Weights of a small transformer language model: 12 layers, 1.67M parameters.
Each number is 200 + 30 x the weight over the matrix's rms, rounded and kept within 0 to 999. Layers, rows and columns count from 0.

# layer 8 MLP up, 128x96, rms 0.0952, rows 0-33, columns 0-95
228,177,197,168,235,181,195,185,255,195,206,219,146,206,192,209,165,246,165,151,161,176,177,233,203,169,154,235,139,161,176,243,233,209,206,223,206,162,259,242,199,205,200,205,207,206,218,218,184,190,178,208,170,121,193,186,198,245,216,170,215,226,199,207,164,172,175,207,200,220,225,208,247,209,196,160,225,172,193,185,232,162,184,205,217,287,223,194,244,228,231,204,154,175,217,193
251,195,198,206,182,196,151,213,237,241,182,170,199,137,179,230,203,218,207,165,188,154,172,213,203,202,180,172,232,143,231,178,174,203,179,164,183,153,215,172,262,231,172,194,199,213,243,177,244,191,213,207,186,130,245,182,213,192,187,192,174,190,228,195,192,182,177,258,232,191,214,160,217,157,187,184,193,135,219,156,220,231,224,158,195,226,185,161,201,177,217,187,185,187,204,204
276,227,228,208,171,233,179,242,147,227,183,185,214,204,157,183,145,229,181,133,159,224,205,230,171,187,160,169,236,244,173,204,159,241,219,204,185,177,177,217,198,181,222,214,201,192,234,225,188,170,195,268,218,224,175,223,178,182,171,238,194,150,199,185,188,186,148,236,139,202,232,204,240,182,214,195,207,188,182,179,146,200,160,151,170,187,267,179,212,234,264,223,227,158,199,147
223,217,181,178,170,196,232,206,218,185,175,184,252,213,143,174,219,211,159,194,233,212,218,206,171,159,216,176,210,216,204,183,240,213,156,171,205,195,168,173,229,130,190,223,257,224,150,236,243,209,169,155,180,243,196,184,199,206,184,220,178,261,208,154,165,182,195,193,151,254,188,199,177,180,154,230,252,224,173,199,188,236,190,218,196,202,202,188,229,226,272,180,220,259,225,222
206,185,166,251,201,255,197,211,244,158,214,208,192,211,195,234,187,234,210,221,248,221,224,213,199,172,224,170,238,231,192,182,212,230,213,176,207,143,234,215,150,189,224,196,171,215,230,178,221,179,244,167,172,196,227,188,161,225,163,198,150,182,173,214,225,176,180,221,175,168,180,210,223,155,178,196,209,222,129,209,162,156,204,185,188,167,207,211,192,181,185,202,178,176,141,228
151,172,199,224,222,215,203,231,198,197,188,178,154,153,200,170,153,193,228,192,236,184,193,229,226,190,237,187,184,214,201,227,143,149,176,207,124,272,182,148,260,161,200,213,216,193,174,193,170,224,238,215,240,249,257,172,241,195,162,201,219,211,195,174,203,178,211,230,274,207,180,252,156,180,215,213,190,220,221,173,185,186,219,217,201,220,233,229,245,173,230,189,189,259,219,165
202,219,197,190,183,195,224,205,167,199,195,160,164,174,190,196,236,175,221,214,183,161,171,150,160,217,205,199,178,191,213,217,226,224,153,171,122,189,168,218,162,254,221,161,234,210,179,189,178,194,229,165,216,171,246,177,202,262,166,171,205,208,175,237,127,219,258,269,217,266,200,203,204,241,182,237,236,198,174,262,166,221,195,193,215,229,177,220,230,187,187,195,203,182,221,226
182,202,212,251,220,165,202,132,213,194,217,152,172,195,171,215,252,233,163,224,219,220,221,203,195,155,175,197,169,155,205,173,225,245,198,220,186,211,233,163,195,279,169,191,231,156,201,238,177,167,228,233,215,242,222,221,213,209,217,226,245,225,187,192,181,195,152,122,189,182,208,223,257,207,179,154,235,161,140,151,195,175,121,182,211,193,209,173,163,240,204,220,195,205,201,181
192,199,210,197,251,240,157,190,225,200,150,229,193,235,219,240,206,189,173,212,166,227,284,175,236,202,168,187,217,227,189,214,213,220,154,235,193,224,213,195,233,138,190,114,199,178,163,214,196,218,140,207,202,195,227,163,266,222,252,157,207,188,206,227,181,171,224,168,193,204,224,231,192,231,203,264,241,184,226,160,255,222,181,200,202,254,175,196,202,203,184,200,190,188,186,204
213,185,250,182,253,206,181,205,245,173,173,169,237,200,163,186,197,191,223,223,166,241,236,169,211,188,198,198,157,218,190,170,219,212,274,234,184,196,182,185,208,139,225,221,211,169,241,117,210,249,267,176,198,194,211,200,178,176,174,211,276,233,223,227,186,211,202,234,188,197,170,162,221,186,247,172,244,214,191,187,166,183,205,228,182,176,228,201,234,221,234,176,210,163,191,195
217,235,158,204,178,211,194,206,179,177,204,187,224,208,220,199,190,179,257,219,190,202,213,183,208,180,178,196,199,143,168,176,187,222,161,220,190,190,170,175,213,124,257,248,158,190,146,211,190,182,221,213,194,204,118,254,134,199,207,153,228,187,205,253,203,200,151,190,225,217,206,190,267,241,234,193,232,246,137,172,217,191,164,183,222,227,194,198,138,221,209,227,216,231,217,161
203,179,187,211,179,205,189,168,133,188,228,204,204,245,230,173,193,215,193,217,219,171,206,229,185,227,208,213,219,162,217,197,274,210,208,226,227,161,272,251,227,159,187,149,209,192,217,150,201,176,228,204,195,218,225,220,199,182,207,226,185,209,180,207,185,194,225,216,213,236,208,220,177,195,167,219,277,213,187,219,279,186,155,234,235,149,215,149,193,243,251,177,167,273,196,240
224,152,204,167,162,214,246,192,152,139,221,240,170,178,228,219,186,207,220,173,227,160,220,201,200,182,203,184,190,201,197,228,198,204,228,237,140,204,217,172,209,211,225,178,173,217,222,221,200,214,179,141,177,199,180,226,211,188,236,216,181,192,248,149,248,196,201,150,191,247,192,227,204,130,191,213,212,158,176,245,138,194,221,177,260,196,239,187,225,167,186,239,214,168,199,137
218,146,169,233,226,201,239,181,241,182,233,193,194,227,208,170,195,175,183,204,149,209,204,149,167,132,170,242,242,179,152,163,252,226,221,174,212,177,180,232,221,144,223,194,215,240,164,181,286,162,181,196,147,174,202,246,159,161,208,237,206,233,196,179,232,178,197,245,197,229,199,203,244,189,183,201,194,207,226,192,170,188,199,194,189,234,185,212,234,251,162,209,216,230,212,163
178,212,202,275,189,210,130,149,234,173,187,194,178,198,202,175,214,241,262,151,195,205,206,182,226,220,168,229,259,213,139,240,231,174,172,232,139,194,173,208,224,221,200,243,160,215,203,218,134,188,184,245,233,154,241,242,219,201,180,220,197,183,191,225,153,175,202,197,188,230,191,177,159,205,171,188,216,204,180,226,169,168,193,200,196,205,204,144,177,187,219,197,151,196,217,164
180,204,208,234,224,178,185,158,196,167,188,198,209,204,243,191,125,239,238,154,166,187,183,175,206,220,169,189,244,191,205,219,212,170,182,200,247,243,202,192,259,192,208,199,206,224,199,202,226,155,214,179,206,206,223,209,147,204,140,225,165,233,162,159,139,207,148,184,227,187,236,216,233,244,211,137,207,152,193,227,166,229,191,176,217,124,187,221,145,228,164,243,179,160,165,157
213,166,240,187,152,206,188,207,191,229,183,225,210,224,271,201,216,239,152,196,195,214,170,223,212,189,172,218,158,203,232,159,198,169,221,221,207,217,217,190,175,205,192,209,176,295,130,241,156,219,206,177,193,218,172,207,202,214,184,184,224,189,198,157,230,167,253,172,177,226,185,203,234,257,232,133,161,231,209,157,157,242,205,208,178,206,218,172,182,174,187,229,182,199,188,230
267,202,179,182,240,240,205,188,207,230,166,183,244,239,253,208,177,212,161,152,248,173,151,145,194,225,255,218,276,195,207,243,163,188,198,209,204,138,184,215,205,170,248,156,199,172,222,176,170,216,200,170,212,216,205,134,163,225,196,224,173,166,231,156,173,197,172,172,245,226,159,206,156,194,218,185,219,197,232,213,226,158,223,190,240,142,219,176,213,174,198,152,199,198,202,189
226,246,162,234,241,212,210,249,197,239,202,171,175,200,184,210,167,217,212,198,168,146,191,189,167,258,230,231,202,206,230,208,223,270,262,174,210,175,209,200,136,243,237,226,141,248,217,223,183,212,218,242,170,144,160,193,234,167,185,208,208,181,249,195,153,178,211,235,179,194,183,212,202,194,161,258,221,153,220,193,198,190,197,190,251,174,177,228,169,189,168,264,210,154,206,191
182,206,187,165,225,166,208,163,203,200,197,179,253,239,177,223,188,254,186,221,209,207,201,235,127,238,223,191,243,231,237,257,214,204,181,180,150,229,225,183,165,154,221,230,167,145,239,191,163,208,172,220,206,210,227,182,193,192,241,145,185,284,170,204,221,224,204,244,209,168,175,211,187,214,172,233,171,168,259,169,254,181,245,222,198,194,166,204,226,246,224,231,200,175,194,196
195,230,170,171,233,189,178,234,210,172,186,160,228,226,166,242,212,200,179,202,218,215,146,190,205,163,217,169,220,233,169,180,190,183,187,172,202,234,221,173,176,187,231,175,162,200,240,199,170,205,191,229,228,204,178,232,219,187,183,187,201,191,223,168,139,208,226,220,252,226,225,179,241,207,225,202,209,250,183,182,154,199,179,144,151,179,195,209,204,211,206,222,178,185,176,158
215,214,189,176,245,174,212,198,186,196,139,213,187,215,231,177,228,203,184,193,217,191,235,151,178,218,245,162,223,189,161,197,160,211,198,204,190,213,210,176,124,205,233,154,196,225,183,257,172,246,226,166,220,224,231,205,180,170,204,238,230,202,173,195,190,233,225,216,230,155,170,214,228,172,187,162,207,128,229,166,224,174,235,267,158,209,213,174,218,248,165,212,180,197,260,199
213,176,186,209,198,264,207,220,205,231,174,264,232,227,156,219,149,197,188,190,186,142,206,208,228,204,243,176,173,194,193,216,216,164,192,202,191,196,249,173,221,230,153,213,175,203,177,211,175,201,171,201,189,266,198,153,231,230,184,195,160,161,127,204,178,170,203,203,186,199,210,212,182,205,222,234,232,145,198,177,218,210,197,216,192,227,227,214,243,255,223,178,177,207,195,291
228,225,251,204,221,189,229,208,212,184,163,194,244,202,233,223,232,231,218,231,185,245,187,181,163,225,172,185,215,213,212,200,214,210,189,194,174,209,159,223,155,190,184,219,197,225,211,207,203,244,170,265,169,174,192,152,203,206,187,224,198,234,192,202,201,160,228,225,124,198,183,151,212,160,244,187,179,158,169,233,192,225,205,195,229,162,183,236,238,144,263,263,205,184,194,239
224,267,126,254,200,147,172,221,222,195,205,206,248,214,146,163,227,219,212,167,206,233,167,221,225,180,186,207,195,207,168,185,193,124,147,218,198,219,226,225,195,231,188,156,200,193,194,217,210,182,169,150,156,137,194,153,204,183,199,229,186,219,221,226,226,187,188,145,197,241,161,213,188,139,221,200,232,194,152,166,216,174,190,155,204,212,217,198,188,224,185,244,208,193,204,234
180,158,227,170,233,193,216,220,265,219,207,237,210,172,255,253,187,144,187,203,194,193,229,177,191,204,210,223,296,201,216,192,172,154,210,205,215,176,201,229,188,194,204,207,195,210,167,137,195,219,209,206,238,214,205,202,137,217,176,245,192,175,235,255,218,175,218,167,209,115,251,174,166,172,137,178,188,165,152,131,212,197,195,233,237,196,222,135,190,189,215,205,168,229,223,221
172,236,236,213,181,230,255,239,192,212,162,194,167,177,204,208,217,178,169,196,225,228,204,218,211,211,198,192,189,185,203,158,216,161,186,260,206,176,197,198,150,173,153,207,229,211,263,186,203,193,220,195,189,184,160,261,225,227,220,239,222,227,189,233,171,182,158,248,171,190,221,184,164,175,216,175,159,222,242,159,231,230,237,129,216,200,205,131,188,171,226,226,186,214,213,247
159,226,236,208,188,209,205,187,158,141,197,228,172,225,208,149,235,247,155,169,210,203,166,217,233,251,160,235,218,218,239,207,176,185,237,252,180,226,240,154,181,176,162,228,170,149,227,225,209,317,217,228,194,239,205,208,158,198,214,234,221,188,154,137,187,189,212,226,182,172,192,245,243,204,195,190,153,234,229,159,170,231,198,234,228,235,220,214,194,230,180,257,198,230,170,185
232,248,146,168,203,228,231,201,195,221,143,161,226,221,194,179,228,193,236,156,159,156,140,175,200,189,188,191,171,182,273,228,171,218,204,191,211,187,223,205,209,178,159,227,168,161,171,176,227,204,152,238,189,264,231,191,194,196,213,214,204,177,152,195,216,225,251,239,179,231,215,214,174,249,164,202,199,233,244,182,191,208,135,220,176,160,263,174,185,165,164,171,150,234,180,274
241,246,206,189,158,216,180,267,192,189,215,242,182,190,176,241,146,222,208,155,271,219,216,211,229,269,183,179,232,267,165,177,181,170,174,181,159,224,239,175,172,202,202,155,201,219,156,189,188,178,225,187,187,192,253,212,231,232,234,147,164,170,186,135,194,173,190,182,213,185,243,212,221,201,226,204,197,176,143,208,242,212,202,171,228,225,226,209,231,166,210,202,200,192,237,213
206,233,204,193,204,207,238,170,176,260,163,218,167,206,271,215,245,205,174,205,143,200,215,215,196,173,220,243,225,202,195,256,192,207,200,183,216,212,210,212,241,205,237,205,209,189,190,187,235,199,219,187,245,221,246,169,190,161,233,238,192,213,225,226,220,179,146,228,173,213,173,227,175,205,189,213,197,181,188,203,233,276,226,228,200,192,268,231,214,206,233,218,177,189,183,243
247,173,181,198,229,178,184,205,174,240,178,160,201,141,240,197,169,144,215,262,186,135,227,262,185,194,242,211,186,215,247,215,146,213,173,138,249,230,182,177,192,204,231,227,243,215,178,207,198,190,195,222,203,221,213,177,228,193,212,162,217,264,179,196,223,211,205,227,229,174,268,202,172,198,190,195,151,183,172,159,227,238,259,261,234,168,189,143,178,191,252,132,200,229,236,154
210,200,243,225,182,136,207,264,188,206,179,221,193,241,155,199,207,187,182,219,178,227,215,204,230,189,229,201,190,203,189,171,227,166,224,249,209,196,256,259,200,243,249,184,261,214,227,226,225,228,240,192,212,233,200,164,204,248,185,148,168,223,230,155,161,206,243,180,232,222,237,147,266,185,239,199,189,186,247,192,205,208,249,203,215,184,254,245,197,252,174,198,221,213,186,240
195,200,165,225,189,204,201,219,178,137,205,205,207,202,235,202,156,244,178,245,160,243,192,225,190,196,165,250,208,216,196,200,198,209,216,191,263,169,147,222,199,203,179,227,142,120,199,198,254,147,170,176,236,239,172,174,206,199,167,188,191,231,172,175,210,205,199,180,231,167,207,201,194,235,207,165,246,238,172,260,221,226,163,232,229,191,190,192,169,257,195,259,201,211,201,172